config.yaml
n_layer: 18
d_model: 384
n_head: 4
n_kv_head: 4
head_dim: 96
d_mlp: 2304
vocab_size: 4096
activation: "tanh_gelu"
norm: "layernorm"
norm_place: "pre"
norm_eps: 1e-05
positions: "learned"
qk_norm: false
attn_scale: 0.102
bias: "all"
tie_embeddings: true
parallel_block: false
init: "normal"
init_std_qkv: 0.0227
init_std_o: 0.00378
init_std_up: 0.0227
init_std_down: 0.00378
init_mimetic: 0.5
optimizer: "muon_variant"
lr: 0.011
lr_mult_o: 4.0
beta1: 0.9
lr_head: 0.00466
grad_clip: 1.0
warmup_steps: 200
schedule: "wsd"
decay_fraction: 0.947
decay_shape: "linear"
final_lr_fraction: 0.1
batch_tokens: [16384, 32768, 49152]
seq_len: 256
doc_mask: false
train_tokens: 352300000
steps: 11293
dataset: "wikipedia_en"
Each number is 128 + 32 x the weight over its row's rms, rounded and kept within 0 to 255. Layers, rows and columns count from 0. The size above them is the row's rms in percent of the matrix's.

# layer 5 MLP down (transposed), 2304x384, rms 0.0253, rows 1699-1725, columns 128-255
size [ 98  78  91 110 101  98  78 105  98  95  98  71  92 105  97 114  94  89 102 120  69  83 105  96  94  92 105]
[[109 108 125 118  84 150 126 118 132  96 154 161 138 129  69 191 123 191 128 148 180  67 113 131 112 150  84  99 152 103 111 114 101 148 136 148 113 127 151 172 114  64 144 151 157 132 126  89 177 155 182  91  97  77 139  96 137  85 108 118 153 167 207 134 120 116 122  92 114  78 158 103 132 141 142  90 169 160 137 127 109 154 122 156 106  54 145 142 133 114 114  97  90 120  87 134  77 100 167 150 161 137 137  10 153 104  88  97  92 136 127  90 148 139 132 141 113 134  79 171 141 145 137  84 182 129 125 174]
 [161 161  82 140 138 115 183 114 161 134  92 109 124 164 161 126 127 102 165 106 110 110 158 119 101  97 131  95 104 131 179 152 175  88 141 135 117 125 154 135 140  85 104 126 133 135 111 114 133 113 171 139 110 173 165 133  96 103 180  48 121 111 145 138 152 196 165 139 138 159 163 135 120  89 144 111 116 174 153 134 163 186 165 103 105  92 145 120 128 197  69  74  59 159 169 136 135 228  95 139 151 136 152 172 155 138 143 116 153  87 124 169  92 145 146 178 115 130 140 163 111 128 145 104 123 175 131 137]
 [ 80 140 184 151 186 165 126  60 182 168  85 169 151 190  90 111 140 156  90 124 119 160 109 142 149 140 138  59 137 115 158 140 196 122 140 159 157 238  74 164 175 144 138 138 118  93 123  92 131 172 148 171 196  91 141  96 132  95 135 115 123 184 146 100 117 120 126 170 129 152 123  87 151 120 180 140 155 148 111 147 203 164 134 139 116 133  99 110 179 149 145 108 147 159 155 188 166 109 109 148 123 107 122 119  85  73 167 165 113  97 136 183 173 150 118 167 142 190  81 111  48  84 204 127 105 179  65 164]
 [ 76 157 140 147 138 108  97 159  55 174  76  84 128 204 158 116  95 109 132  99 158 117 112 120 166 161 165  72 170  89 131  95 151  91 126 138 141 146  79 154 120 116 148 172 129 143  79  97 106 133  97 141 161 136 130 125 129  69  75 106 131 117 167 143 107 113  96 142 123 105  99  81 150 115 124 102 170 188 148 133  59 129 118 172  90 192 164 160 131 149  91 190 166  60  93 166 124 124 162 133 140 130 154 116 133 125 165 173 150 166 114 165 165 122 192 120 147 140 145  74 121 144 125 112 154 153  62 115]
 [140 150 132  53  74 145 174 136 113 148  85  93 127  81 161 120 109 157 101 137 102 123 134  64 172  70  87  78  74 136 104  87 121 141 193 168 159 121 100 161  92 109 115 147 190 117  88 130  96 166 130 136 158 122 110 109 139 114 167  93  66 102 135 156 139 143  98 131 119 142 185 218 149 110  96 172 108 173 137 134 144 175 145 137 179 121 113  95  69 151 195 133 124 182  98 119 119 141 102 163 123 175  83  75 109 147 145  85 136 206 138 179 179 149  87 155 111 121 115 166  98 136 116 151 136 122 160 126]
 [191 127 129 119  69 138 100 147  72 148 158  89 173 151 135 122 105 135 192 114 138 129  80  91 169 131 124 114  88 128 126 122 112  83 176 126 154 145 107 127 121 133 126 118 131 129  80 195 146 115 171 111 137 132 139 201 215  95 173  82 187 139 126  75 175 142 183  55 184 154 163 132 154 116 104 118  67 187 130 140  72  89 159 143 188 146 107 172 203 116 125 104 148 179 116 129 159 139 138 143 125 129 131  84  49  86 144 145 115  93 124 148  78 102  83 136 176 109 126 157 144  81 107 143 162 157 150  96]
 [132 182 123 168 120 123 126 125 126  75 148 140 158 103 104 146  78 149  97  66 188 120 103 146 174 139 129 102  82 114 166  94 102 148  99 130 134 133 143 123 133 142 162  99  93  83 146  85 128 113  97 116 136 144 100 140  78 156 107 133  78 165 159 140 117 105  74 177 122 109  86  74 104  99 143  96 145 111 120  79  95 106 124  49 170  77 120 137  95 153 111 136 107 138 144  94 122 126 125 154 143 106  94 117 184  60 107 138  56 126 123  93 111 170 132 148 124 128 189  98 110 114 142 166 145 144  94 106]
 [106 150  98  85 158  74  92 137 146 141 161 145 169 132 174  88 169 132 151 122 103 137  96 122  76 123 170 148 135 114 114  65 100 125 140 107  68 171 184 161 162 124 105 120 117 130 137 106 116 159 103 184 168  85 171 151  59 177 121 170 142 163 134 131 120 204 145 142 136 129 150 104 121 145 144 107 134 130 108 142 170 196 110 149 108 141 120 127 152 134  95  92 124 151 167 117 126 168 184 148  97 132 120 143 120  76 127 123  94 145 133  80 150 123 122 161 126  94 222 147  75 110 117 175  89 138 113 118]
 [104 156 150 129 142 159  83  79 140 109 143 145 154 116 172 152 168  98 122 136 189 140 183 188 136  58 136 103 155  51 123 141 165  96  97 116 149 179 103  85  72 136 115 124 133 131 185 146 132 125 138 114 129 141 134  89 114 171 172 137  86 108 139 191  70 125 122  96 107 169 142 125 129  91 133  59 124  79  94 133 125 173  88 141 131 152 140  76 156 113 134 179 164 173 128 131 126 160  69 154 146 125 122 185 120 128 144 128 139 117 121 160 125 151 144 134 122 149 124 125  75 131 106  74 141 126 124  97]
 [152 141 101 120 105 161 160 150  90 154 158 160 143 112 131 114 126 111 139 131  88 162 113 142 122 139 176 113 110  87 207  62 125 107 136 148  82 149 183 146 108 125  61 107  97 110 140  91 154 112 135 142 124 151 169 119 149 152 162 110  80  98 110  57 153 143 132 121  89 145 144 183  67  94 180 130  90 132 119  77 182  88  93 127 163 114  99 160 121 201  97 126  95  79  93  69 139 122  86 165 169 118 140  87 152 161 151 144 185 116 182 142 164 143  56  85  93 146 121 150  79 147  94  71 121 160  92 126]
 [ 83  94  73 112 150 131 149 126 144 166  87  98 101  96 175 124 186 148 154 157 126 155 137 111 129  86 120 176 137  98 153 156 158 122 159  94  79 126 108  97 111 145 179 143 126 121 156 164  67 189  99 152  95 115  61 121 122 128 139 153 133 100 142 112 140  90 132 118 136 111 120 101 174 165 188 141 171 131 119 199 137 126 118  91 149 122 161  80 132 129 121 139 131 104 129 152 169 152 162  91 163 169 100 122  88 150 170 108 195 118 178 122 173  95  77 140 129 111  94  46  89 120 141  95 132  73 151  75]
 [106 131 166 151 166 206 164 120  80 121 121 112 136 123  95 122 169 133 125  94 194 110 163 136 141 135 164 130  76 150 114 150 129 160 127 110 128  94 151 142 135 154 138 141 125 113 159 146 123  99  81 134  97 168 141 150 131 112  94 159  87 132 107 173 127 167 132 107 160 179 131 143 155 119  97  95  90 123 101 118 131 122 110  63  90  59 210 179 128 126 183 111 142 161 141 109 120 103 117 127 145 178 123 104 162 122 180 147 158 165 185 155 146 133 124 123  87 100 144 141 110 153 160 103 106 116 195 127]
 [ 96 186 155  68 109 110 118  79  93  56 125  68 175 154  96  81 134 158 170 133 177 134 138 123  95 126 112 149 142 111  70 163 142 135 155 198 129 121 195 149 134 185 116 137 139 137 108 138 125 150 125 166 157 124 142 167  86 110 114 136 165  83 106 159 171 155 147 217 148 134 100 119 137 124  91 117 128 116 175 107 140 165 128 134 139 129 125 132 124 132 123  93 126 163 176 113 111 125  47 131 147 179 144 136  86 155 166 111 139 131 129 144 163 177  63 122 142 178 153 116 148 135 172 145 105 162 144 153]
 [111 113  96 132 170 169 150 108  65 128  96 121 165  70 115 146 147  97 120 132 145 134 111 194 128 105 125 119  91  84 137 106  93 103 101 111  72 135  74 160 115 132 146 111  35 123  85 138 145 214 127 136 122 141 121 155 141  96  98 157 112 108 144 146 129 144 166  88 130 143 111 132 157 171  99 116 105 175 110 167 163 150 126 121 154 149 173 165 149 186 178  90  93 128 123 157 104 107 116  91  91 152 107 124 163 129 113 161  47  39 189 173  84 173  54 124 158  91  86 141 202 138 109  97 132  91 129 167]
 [ 41 149 180 138  89  91 146 124  88  54  91 110 115 107 143 159 125 135 130 160 122 145 185 155 131 173 135 152  69 113 124 171  93 137  97 149  78 122 101 159 120  87 101 109 147 131 165  93 144 177 145 117 164 171 129  72 157 122 165 126 152 124  54 147 165 160 155 143  72 108 107  94 115 125 183 161 172 120 159 134 131 106  78 159  98 152  81  98 109 107 100 110 137 129 110 180 113 112 133 107 128 157  89 146 102 170 102 101 132  87  74 150 161 196 127 101  79 107 165 121 123 117 122  51 123 152  99 136]
 [114 109 157 107 106 182 160 201 172 111 140 105 146 122 123  81 168 123 145 154 140  92 129 102  88 153 204 111 105 128 123 116 181 118 158 143 104 165 171 129 101 129 126 149  96 133 129  87 122 174 153 121  86 126 110 125 125 140 159 129 110 169 149 134 207  84 124 158  97  83  74 110 144 167 115 121 184 101 137 112  96 137 168 105 118 119 152 125 156 119 134 116  96 120  58 104 181 128 118 156 139 104 162 110 164 137 137  80 121 118 149 146 162 171  99 150 112  93 155  94  86 177  99  92 124 160 120  83]
 [134  45 129 179 171 168  90 134 109 168 159 138 159 143 105 108  86 118 106 109  84 147 122 159 129  86 109 167 137 172 147 162 120 156 104  75 158  92  83 139 119 160  96 158  98 116 139 193 121  81 162  67 117 178 119 110 123  81 157 158  55 131 115 140 151 169 128 155 238 144 225 211  84 117 154 107 124 171  97 117 171 104 130 141 134  98 144 178 144 110 123 127 179 126  69  91 103 127 173 138 160 193 186 112 100 110 110 191  90 163 135 202 147  97 158 124 176 133 147 128 167 173 124 122 152 136 144 188]
 [ 82  93  85 108 114 157 136  74 149 117 123  97 163  87 127  90 137 134 141 182 135 164 177 122 125 147  55  93 106 164 111 128 112 142 121 168 126 119 142  91 134  83  87 117 161 182 149 144 160 147 150 140 138 121 158 108  75 138 104 113 122 102 166 107 139 114 104 122 195 173 149 169 138 104 182  89 206  83 131  89 110 107 121  91 115  91 143 133 111 111  79 139 180 136 148 117 132  99  91 159 150 153 153 147 132 113 160  58 158 108 188 183 125 134 140 135 147 161 148 195 145  83 133  93 156 102 152 159]
 [ 64  82 177 152 103 118 149 125 144 153 110  92 163  93 148 116 128 113 167 175 169 123 162 140 115 155 109  75 143 110  83 139 121 138 106 154 105  96 104 162 124 125 113  82 178 197 146 118  85  45 111  80  76 169  98 164 122 119 138 159  68 167 149 147 136 162 151 117 145  85 141 154 159 108 156  77 103  82 165 129  79 162 151 112  98 148 128  49 167 104  73 157 120 158 125  77 169 105 112 129 143 107 153 116 140  99 155  63 157 112 135 139 136 120 131 175 128 168 117 164 139 165 139 180  80 152 117 160]
 [163 114 131 132 126 161 124 142 155 153 168 126 119  95 163 135 136 172 156 125  70 151 120 100 131 152 149 105 119 153  83 148  75  81 146 104 111 108 161 212 122 114 153 140 112 141 155 124 175 117 134 124 174  95 123 128 153 104 125  86 130 119 140 129 174  55 199 104 173  97 103 136 135 133 123 115  64  91 121 130  91 177 186 121 142 127 188  94  73 170  96  80 205 154  71  94  62  69 126 116 183 137 153 126 155 123 111 185  99  85 159 128 123 110 132 102 115  84  48 209 164 117  77 133 136  81 126 141]
 [124 115 148 156 179 155 123  99 154 129 112 191 107  97 135 142 147 134 121 147 126  79  90 148 145 107  94  75 113 135 166 178 161  50 137 159 150 172 122  98 150 143 130 169  87 201 185  76 143 121 183 129 114 102 109 109 100 118 129 128 173 163 120 131 149 142 103  96 112 179  93 154 176  75  87 170 113  92 195 147 129 133  54 103 128 130 137 168 168 135 142 104 128 102  86 193 120 166 152 170 144 163 108 123 156 174 178 124 152 145 142 143  78 101 139 119 175 116 183 147 134 113 167 150 108 100 174  89]
 [121 154 144 157 110 121 133  86 128 124 127 104  96  83 143 128 166  70 119  97 153 165 115 122 100  81 147 163 114 124 168 181 130 121  69 143  87 160 141 161 186 118  94 112 157 183  95 110 148 138 155 117 102 179 187 111  99 136 143 111 151  81 110 112 176 148  24 135 128 102  87 125 129 122 127  90 136 118 117 107 153 109  91 137 101 119 102 117 184 133  93  99 103 129 106 111 124 154 162  80 119 166 162 142 184 128 122 101 106  60 125  93  88 152 195 141  99 141 106 138 184 131 113 113 127 117 166  89]
 [120  95 122 149 107 120 214 178 133 104 108 126  70 131 128 115 211  88 137 154  82 145  74 160 127 107 119 134  86 125 154 126 119  85 130  98 111 130 107 159 119 158 138 154  96 189 130 132 175 106 120 108 143 130 116 154 111 124  76 143 120 123 155 108 125  72 126  67 128 131 136 170 159 181  94 134 136 127 103 129  56  80 124  88 118 146 112 149  71 153 166  79 159 178 132 135  70 149  95 177 122 166  93  81 167  75 129 158 177 115 121 144  76 129 111 121 128 131 114 124 129  85 156 117 131 121  94  98]
 [114 141 153  76  55 146 135 162 145 131  78  46 138 140 114 158 136 187 100 176 111  79 205 130 140 135 164 132 108 200 110  77 143 135 107 157 132 177 127 143 109 122 105 151 112  74 155 202 150 142 101 168  77  96 117 108 126  62 180 132 172 159 186 170  61 130 197 101 161 102 129 115 103 100 142 126 168 115 170 162 140  87 103  80 128 173 184 126 133 183 127 128  98 171 184 107 150  89 163 126 186  86  95  96 135 151 133  85 126 146 117 189 153 164 133 128 111 148  95 132 179 148 128  99 113 161 132 142]
 [120 135 148 179 159 165 171 126  52 101 117 155 125  95 101 113 103 143 138  65 129 105 134 202 168  75 134 130 187 105 109 162 133  83 147  70 161  91 161 127  91 150 123 149 110 104 163 182 138 139 109 111 138  69 167  58 139  95  66 111 127 189 116 132 185 129  54  96 161 103 156 158 137 154  64  88 107  75 140  65 104 133  50 112 154 107  98 137  87 166 122  98  72 120 110 129 129 196 154  73 178 110 110 184 122  59 145  96 156 203 149  77 113 118 126  99 125  82 133 132 140 155 119 110 153 133 110 158]
 [125  97 132 119 148 117 110 135 130  72  93 132 127 138 174 141  35 135  93 144 151 122  94 166 123 140 125 102 132 136 115 180  99 128 141 108 108  60 121 144 151 140 139 115  83 136 163 136 134 134 116 143 178  86  83 110 128 137 101 133 166 136 131 119 128 109  72 111 122 161 115  90  81 174 130 127 170 118  84 140  87 135  84 101 146 163 136 101 115  81 138 124  88 143 127 123 106  61 102  62 123  80 138 189 183 115 148 125 107  83  89 161 128 141 113 111 135  74 106 143  83 156 162 103 109 108 146 104]
 [153 119 149 139 117 127 130 119 151 147 153 109  96 138 115 135 104 129  82 186 166 171 119 114 151 117 144 143 144 229 111  89 160 152 112 157 137 150  97 128 133  72 115 129  99  80 132 132 124 157 125 141 147 160  99 120 136 151 151 135 131 109  88 124 123 113 157 125 116  91 156  82  75 142 149 163 103 112 186 141 114 167 119  86 136 107 142 116 159 154 107 102 105  88 149 105 155 137 128 101 140 188 152 131 106 204 130 166 139 139 109 118 138 148  96 100 135  53 108 118 112  81  73 118 167 183  91 144]]
# layer 5 MLP up, 2304x384, rms 0.14, rows 1700-1726, columns 128-255
size [ 77  95 117 106  99  81 105  91  97  97  71  90 100 100 105  96  86 101 121  68  81 112 102  94  87 107  76]
[[161 166 153 132 175 135 107 135 141 133  94 160 128  90 106 161 121  92 173 123  70 171 103 101 150 126 116 138 114 195 157 139 132 155  69 185 111 183 102 178 173 127 146 160 126 120 147 142 191 144 101 122 154  99 129 125 160 159 103  68  91 133 139 180 101 158 149 152 130 151 138  99 128 128 151 158 139  85 182 129 109 152 157 186  82 176 108 201 169 117 157  88 177 146 162 119 147 103 108  79 134 153 138 160 160 158 150 110 110  74 104 127 112 128 156  71  98 167 118  88 116 151 175 138 174  90 152 154]
 [129  94 128 108 147 146  73 184 152 170 143  71 161  62 191 158  87 122 173  86 132 102 199 121  78  67 142 139 171 167 128 135  91 148 116  71 167 102 165  94  66 147 118 147 102 129 120 137  93  72 153 131  85 163 159 109  79 140 185 118 103 136 100  85 126 152 120 115 136 186 139 137 153 113 155 118 154 160 132 147 142  78 173  87 114 157 156 111 139 156 137 137 142 161 131 157 134  56 137 103 137  85 188 154  92 137 120 139 161 135  71 111 121 191 157  51  75 140 115 154 107 167  84 177 114 122 120 169]
 [115  98  57 117 125 100 186 118 113 170 118 144 151  93  66 155 118 121 130 108 132 181 127 119 123 147 124 199 119 189 168  91  78 157 111 132 111 114 165 192  79  70 161 111 174  98 149 131 252 106 116 166 112  53  77 109  82 166 185 113 120 142 167 124 196  68 146  93 151 172 120  76 175 151 113 108  84  81 101  75 128 130 128 101 154 136 153 169 144 146 102  71  86 133 140  92  94 125 138 150 190 131 125 134 122 130 180 156 110 104 127 126  90 153 163 125 123  91 132 181 196 146 126 121 128  89 186 143]
 [137 112 104  93 143  98 159 159  87 103 132 145 144 183 146 121 129 170 158  82 108 156 104 132  88 174 119 159 129 121 112 122  97 124  94 162  99 112 130 116 154 161 117 175 115 160 176 117 144  57 220  96 106 178 103 131  82  88 150 158 120 130 179  84 131 101 106 131 144 101 148 131 116 137 150 125 149  90 178 138 169 147  58  90 125  73 169 157 136 118 139  74 101 189 113 168 101 116 158 113 172 161  96 165 160  98  81 174 117 137 210 103  70 127 151 153 171 136 135  94 124 151 125 137 211 119 126 127]
 [118 181 148 101  45 134 124 137 143 157 141 159 106  92 153 146  90 101 119  73 156  91 106 106  98 145 105 103 115 101 134 157  92 206 112 116 171 132 106 109 102 161 112 170 152 137 136 132 101  99 129 121 160 119 115  85  92  91 147 197 116 207 133 133 125 205  21  99 173 153 152 135 126 190 120 142 194 221 184 144 137 166 123 144 131 121 136 177 119 173 123 145 108 186 147 164  99 148 139 130 103  82  99 107 113 144 198  78  87 127 111 153 137 181 135 120 102 210 102  92 131 156  51 140 117 103 136 115]
 [151 136 110 122 156 134 153  90  81 124  85 150 113 160 144 122  88 129 137 144 145  70 151  69 100 132 152 142 127 155 143 161 115 107  90 142 119 168 112 134  99  96 128 162 131 104 101 149 126 189 152 145  89  87 146 114 132  85 134 129 124 172  99 154 102 149 176 125 150 107 145 125 104 154 117 148 175 151 133 113  97 158 124 112 109 124 160 169 171 100 104 121 117 138 146 136 187 109 121  48  85  66 137 160 135 136 110  75 136 105 112 139 218 125 144 109 123  96 170 103  98 163 128 139  92 123  98  84]
 [139  78 161 142  80 167  96 128  94 134  39 113 100 124 126 112 111  78 190 167 126 177 112  99 117 101 160  65 121 113 105 179 131 140 116 129 113  95 151 136 116 167 146 110 174  83  80 105 100  75 154 183 112 103 126 130 169 109 156 161 169 125 154 170 105 140  91 191 108 125 115 157 166  79 158 165  93  33 146 111  27 113 149 163 121 143 133 148  79  73 172 162 102 154  84 123 118 103  94 158 137 177 112 147 132 186 175 134  95  85 158 154 139 135 102  93 117 127 141 118 151 116 134 143 165 142 117  99]
 [107 108 147  82 153 114 129  92  99 169 187 114 176  55 145 117 151 121 130 175 116 124 125 171 129 150 132 118  69  61 190 119 207 117 132 134  88  96 129 137 132 146 134  83 119 140 149 201 216 126 137 120 104 192 205 129  36  89 114  99 169 202  97 143  72 165  88 115 124 106 124 125 109 127 107 139 122  88 189 134 115  60 153 132  98 153 199 124 139  87 134  92 195  79 113 104 129 124 123 104 102 136  83 189 125 141 134 162 143 182 140 146  68 140  97  66 105 130 113  93 120 135 103  95  80 144 145 145]
 [167 145 144 150 137 138 155 152 117 135 145 140  78 110 138 143 162 111 187 164 139  79 115 121 167  96 154  63  93  94  85 164 129 138 157 152 142 130 141 165 151 109 149  86 128 136 151 118 185 145 132  98 163 140 116  92 101 123 139 149 124 136 176 155  75 143 108 122 114 205 134 152  55 151  90  92 141 103  82  63 113 175 157 126 160  91 175 115  85 116 122 114 111 132 134 151 151  94 138 149  53 144 112 133 122 191 109 156 173 122 137 161 169  86 193 166  65 162  75 117 144 150 151 147  76 142 146 161]
 [ 99 143 142 107 133 103 155  90 142 187 117 187 111 105  81 128 156  90  99 117 147 132 120  94 123 180 153 119 130  78 107 143 128 145  69 113  89 130 156 158 107 120 131 141 168 165 142 162 127 163 132 175 127 151  98  97 131 161 119 165 180 170 118 142 110 124 127 171 155 109 167 113  57 164 122 149 141 182 113  98 104 142 160 115 162 121 105  71 129 169 118 121 128 133  91 143 103 178 119 208  95  87 107 101 112 247  89 118 134  99 124 184 167  89  98 146 139  92 147 150 102  59 189  87  92 142 133 152]
 [144  87 144 135 113 114 163  78 120 206 128 134 132  83 166 162 156 129 106 131 120 116 100 147 143 159 107 116 146  93 154 101  83 129 137 143 122 132 149 134  45 173 117 104 136 137 124 206  97 127 184 102 131  98 125 113 123 122 112 152 157 130  72 113 162 155  95 195 122 125 167  77 167 173 152 146 103 151 112 118 100 172 172 185 149 186 115 138 121 164 138 134 145 112  72 131 121 155 144 133 176 123  67 147 148 167 108 147 146 123  96 122 115  95 116  61 129 101 160 136 139  70 123 172 134 108 141  83]
 [118 117 133  86 109 118 105 147 106  63 127 146 127 198 115 154  79 114 121 150 147 110  77 111 109 113 162  93 129 120  70 139 144 131 168 100 133 146 165 145 107 160 130 106 133  99 129 161  96  78 152 148 127 119 152 172 203 129 142 134 139 117 143  92 194 109 120 195 165 125  57 102 167  74 159 106 100 139 154 103 168 105 124 100 184 135 116 121 113 105 171 157 122 166 117  92 100  93  98 111 129 149 116 116 106 122  93 139 128 161 110 162 158 160  93 145 124 164 164  63 132 106  96 118 102 134 139 125]
 [ 93  92 130 177 116  77 120 160 129 180 121 147 106 135 114 145 172 190  85  80 113 149 145  86 122 136 128 160 173 112 132 112 112 140 132 127 131 143 150 117  79  67 124 139 208 149  87 101 196 125  95 171 129 110 160 195 151 162  70 155 103  91 113  37  62 107 115 190 125 130  77 183  50 126 158 122 129  87 205 148 104 129 149 143  82 127 110 126 166 154 164 119  74 156 150 109 105 110 118 172 160 147 131 133 137 102 129 167 149 141 158  94  66 100 133  98 124  93 125 118 160 125 100 110 175 165  86 132]
 [178  85  79 159 200 146 143 131 121 151 124 160 117  94  92 133 118 102 129  90 166 138  94 133  91 148  93 127 233 110 120 126 149 172 128 191  92 122 156 130 114 106 131 131 117  64  87  88 128 146 151 110 118 206 200  79 156 178 102  84 118 116 117 104 135 163 129  80 140  99 118 110 131 102  84 149 146 185 122 154 146 158 144 114 117 131 158 117 154  89 153 107 138 122 100  50 145  80 159 113 113 140 140 134 122 127 133 129 179 134 177  84 130  85 121 155 125 126 118 102 121 146 179  81 144 111 176 146]
 [179  98 121  94  99 153 134 150 177  91 161 121 105 173 152 174 170 115 129 135 185 142  89 139  56 159 172 104 159 134 183 106 163 162 100  90 105  92  97  82 168 201 154 153  58 190  91 119 127 113  82 106 190 117 123  85 153  98 145 117 118  74 139 107 133  81 124 156 122 101  39 106 156  99 108 116 157 156 117  94  99 118 131 165 119 132 161 173 154 144  97 142  75 143  59 207 142  89  96 150  48 156 144 116  79 153 155 117 101 168 150 151 112 132 110 135  91 123 140 136  87  95 134  72 138 132 103 140]
 [155 113 103  49 152 185 136 173 120 182 114 172 133 124 139 156 122 139  98 134 104 126 112 153 199 167 148 141  98  67 101 169  91 124 149 192 145 105 105 161 142 134 149 108  66 165 149 153  88  91 130 134  89 113  95 196 169 116  92  95 134  74 135 179 154 142  69  78 194  69 131 164 105  96 126 106  82 117 140 131 116 129 126 127  53 109 151 106 103 118 149  90 171 127  74 142 171 176 102 197 139  86 140  97 147 160 141  61 148  59  88 138 104  73 101  80 119 157 130  77 121 142 141 172  72 124 137 161]
 [131 144 137  90 153 124 124  87 186 130 170 117 117 158 137  95  80 111 160  61 155 130 197 117 118  74 162 116 134 120  81 111 127 165  73 153 119 132 128 134 106 124 124 125  90 202 120  78 117  90 168  94 188 111 108 135 112 111 151 128 122 117  94 169 115 132 102 133 143 194 144  56 127 120 156 153  89 156 108 139 121 144 117 147  73 190 134 125 139 195 154 112 161  91 165 137 134 160 116 150 177 148 135 124 103 129 164 149 171 195 137 112 126 162 120 122  75  74  91 176 162 186 148 168  90  82 137 164]
 [ 99  90 113 134 193 143 108 180 195 153 138 131  97 150  93 186 117 124 125 169 121 147 176 115 115  82  97 102 136 103 141  84  66  47 168 152  98  64 140  98 144 140 143 140 165  73 152 122 134 188 152 132 120 141 145 125 159 143  88 141 128 112 100 115 135 110 107  98 130 153 119  89 161 148 116 127 144 154  97 114 168  98 194 107 151  81 108 108 172 137 209 136 146 120  88 101 140 133 111 135 153 152 138 148  85 159 172 136 117 139 112 174 170 118 141 148 173 176  60 140 136 129 103  59 134 138 124 131]
 [ 97 123  99 189  88  98  92 120 150 174 180 104 138  71  78 151  74 137 121 125 131 111 166 131 116 144 146 131  69  91 195  63 123 104  93 116 162 117  60 161 159  90  65 123 128  85 104 188 137  87  79 165  87 151 144 154 149 130 174 116 220 135  77 170 121 110 112  99 118 141 131 137 112 200 156 147 101 130 101  90  36  90 111 200 177 180 118 174 119 108 128 155 101  36 126 107 109 158  96  87 116 103 169 124 127 148 137 165 182 116 121 140 103 107 100 127 163 103 137 148 129 142 108  71 168 162 130  95]
 [161 106 125  99  91 118 155 126  97 149 154 119 135 100 182 123  85 131 147 126 143 114 104 153  67 137 146 135 183 154 211 129  74 169  50 158 143 177 130 123 182 138 166 142 190 128  96 124 146 147 126  86 130 127 144 164 116 129 113 105 117 124 129 131 141 175 192 131 185 147 113 102 155 148  76  93 115 109 121  67 149 124  74 145 221 113 155 128 173 119 181 149 148  82 125 160 122 118  98 126  68 125 158 120 143 117 112 121 110 132 118 142 187  53  87 134  93  55 109 137 125  97 148 183 176 120 107 140]
 [116 201 180 145 133 120 128  96 137 165  86 116 136 109 145 131  86  66 123 120 148 100 100 152 137 135 134 118 155 122 152 162 125 105 121 111 138 126  94  91 112 109  99 138 198 190 133 136 134  82 136 108 109 109  75 130  76  99 140 116  88 154 135 119 146 101  97 123 106  43 132 151  43  93  93 162  77 140 161 162  63 140 104 145 116 154 137 117 173 168 155 196 135 115 130 106 125 117 125  89 148 155 108 119  55 106 146 153 176 197 126 147 113 124 173 153 160 162 102 155  77 135 139 151 124  68 161 125]
 [138 161 161 130 140 161 131 112 121  74 154 124 145 181 149 154 150  95 121  81 127 146 119 156  94 122  85 113  71 167  46  98 147 154  92  99  73 107 124 104 127 153 124 114  96 143 186 117 112 163 109  86 134 137 148 141 130 199 159  99 114 113 142  98 206 134 137 111 169 155  72 150 151 109 100 129  50 177 148  90 121 125 141 116 136 116 160 109 231 137 120 155 179 133 126 133 133 102 105 108 154 145  61 117 118 142 124 162 174 141  91 181 117 132  94  97 128 124 149 123  96  81 187 191  69  97  80 107]
 [127 121 138  95 162  99  90 142  63 133 114 122  94 163 141 136  96 117 133 176 158 106 105 125 152  14 123 145 107  88 132 123 111 147 109 167  97 168 148 142 101 122 141  63  78 117 114 134  87 146 111 149 119 155 140 130 110 139 116 113 153  80  84 122 174 128  81 119  99 160 178  99 117 133 133 181 114 117 112 148 139 100  83 128 178  98 122 133 109 164 120 142 122 148 126  80 129 117  75  79 168  75  91 166 113  83 156 113 107 140 137  78 104 167 115 141 127  79 136 157  76 128 129 177 132 118  96 110]
 [ 89  92 155 116  83 125 121 167 133 182 156 120 157 122 168 161 140 160 182 134 125 175 155  91  45  94  97 171 140  94 169 142 181 118 183  93 164 191 126 127 146 124 155  56 124  93 126  96 170 125 106 122 135 169  94  94 130  85 112 158 147  69 141 107 116  91 153 116 128  80 211  80 113 139 178 174 146 200 139 130  92  53 170  94 116 167  84  74 102 152 124 201  92 116 116 103 124 122 149 157 122 153 108 159 124 119 140 105 123 128 123 133 119  82 152 115  98 113 103 101  99 133 149 131 107 125 120 150]
 [136  95 110 148 157 155 119 153 134 125 123 168 119 102 107 117 102 161 127 118 101 154  93 117 157 145 150  74 199 149 141 114 119 139 184 132 116 172 126 146 119 126 121 123 206 137 122 150 175 171  84 146 192  77 144 122 129 136 138 133 128  75 142 177  90 162 173 132 130  76  72  75 143 151 130 162 130 145 112 126  92  96 116 115 175  82 135 155  59 160 176 171  96 121 131 164 140 183 120 142 171  70 150 136 110 130 137 150 117 115 147 162 167 144 125 158 149 145 116 136  77 143 138 109  84 133 143 143]
 [147  96 150  97 160 138 105  97  98 172  65 123 130 183  98 148 157 164 127 140 210 119  79  86 162 131  88 109 147 189 139  88  56  88 141 161 183 133  70 120 139 146 132 170 157  90 137 140  91  79 163 181 171 122 196 103 130 127 115 148 154 137 157  76 107 165 177 160  92  88  77 141  83  62 115 149 149  97 159  86 114 173 147 179 123 101 124 167  75 162 151 191 116 120 120 145  90 126 145  88  97 127 131 139 131 136 129 153 149 117 117 172  93 166 205  88 146 158 133 126 104 119 145 147 153 133 153  91]
 [ 76 108 122 154 132  85 135 120 147 105  96 141 149 122 127 164 129 157 105 181 152  84 101  98 107 141  48  56  97  70 123 104 127 125  68 160 153  94 147 143 135 100  64 142 158 109 118 141 140 159 126 124 157 113  89 122 109 108 131 175 118 124 155 161 115 132 131 141 169 110  90  92  93 175 153 171 160 167  94 128 185 147 102 203 143 128 127 127 143 167 140  72 136 157 103  93 118 145 154 113 179 178 136 160 148 130 168 137  91  93 139  99 111 129 124  94 100 137 113 150 116 137  95  69 112 105  64  68]]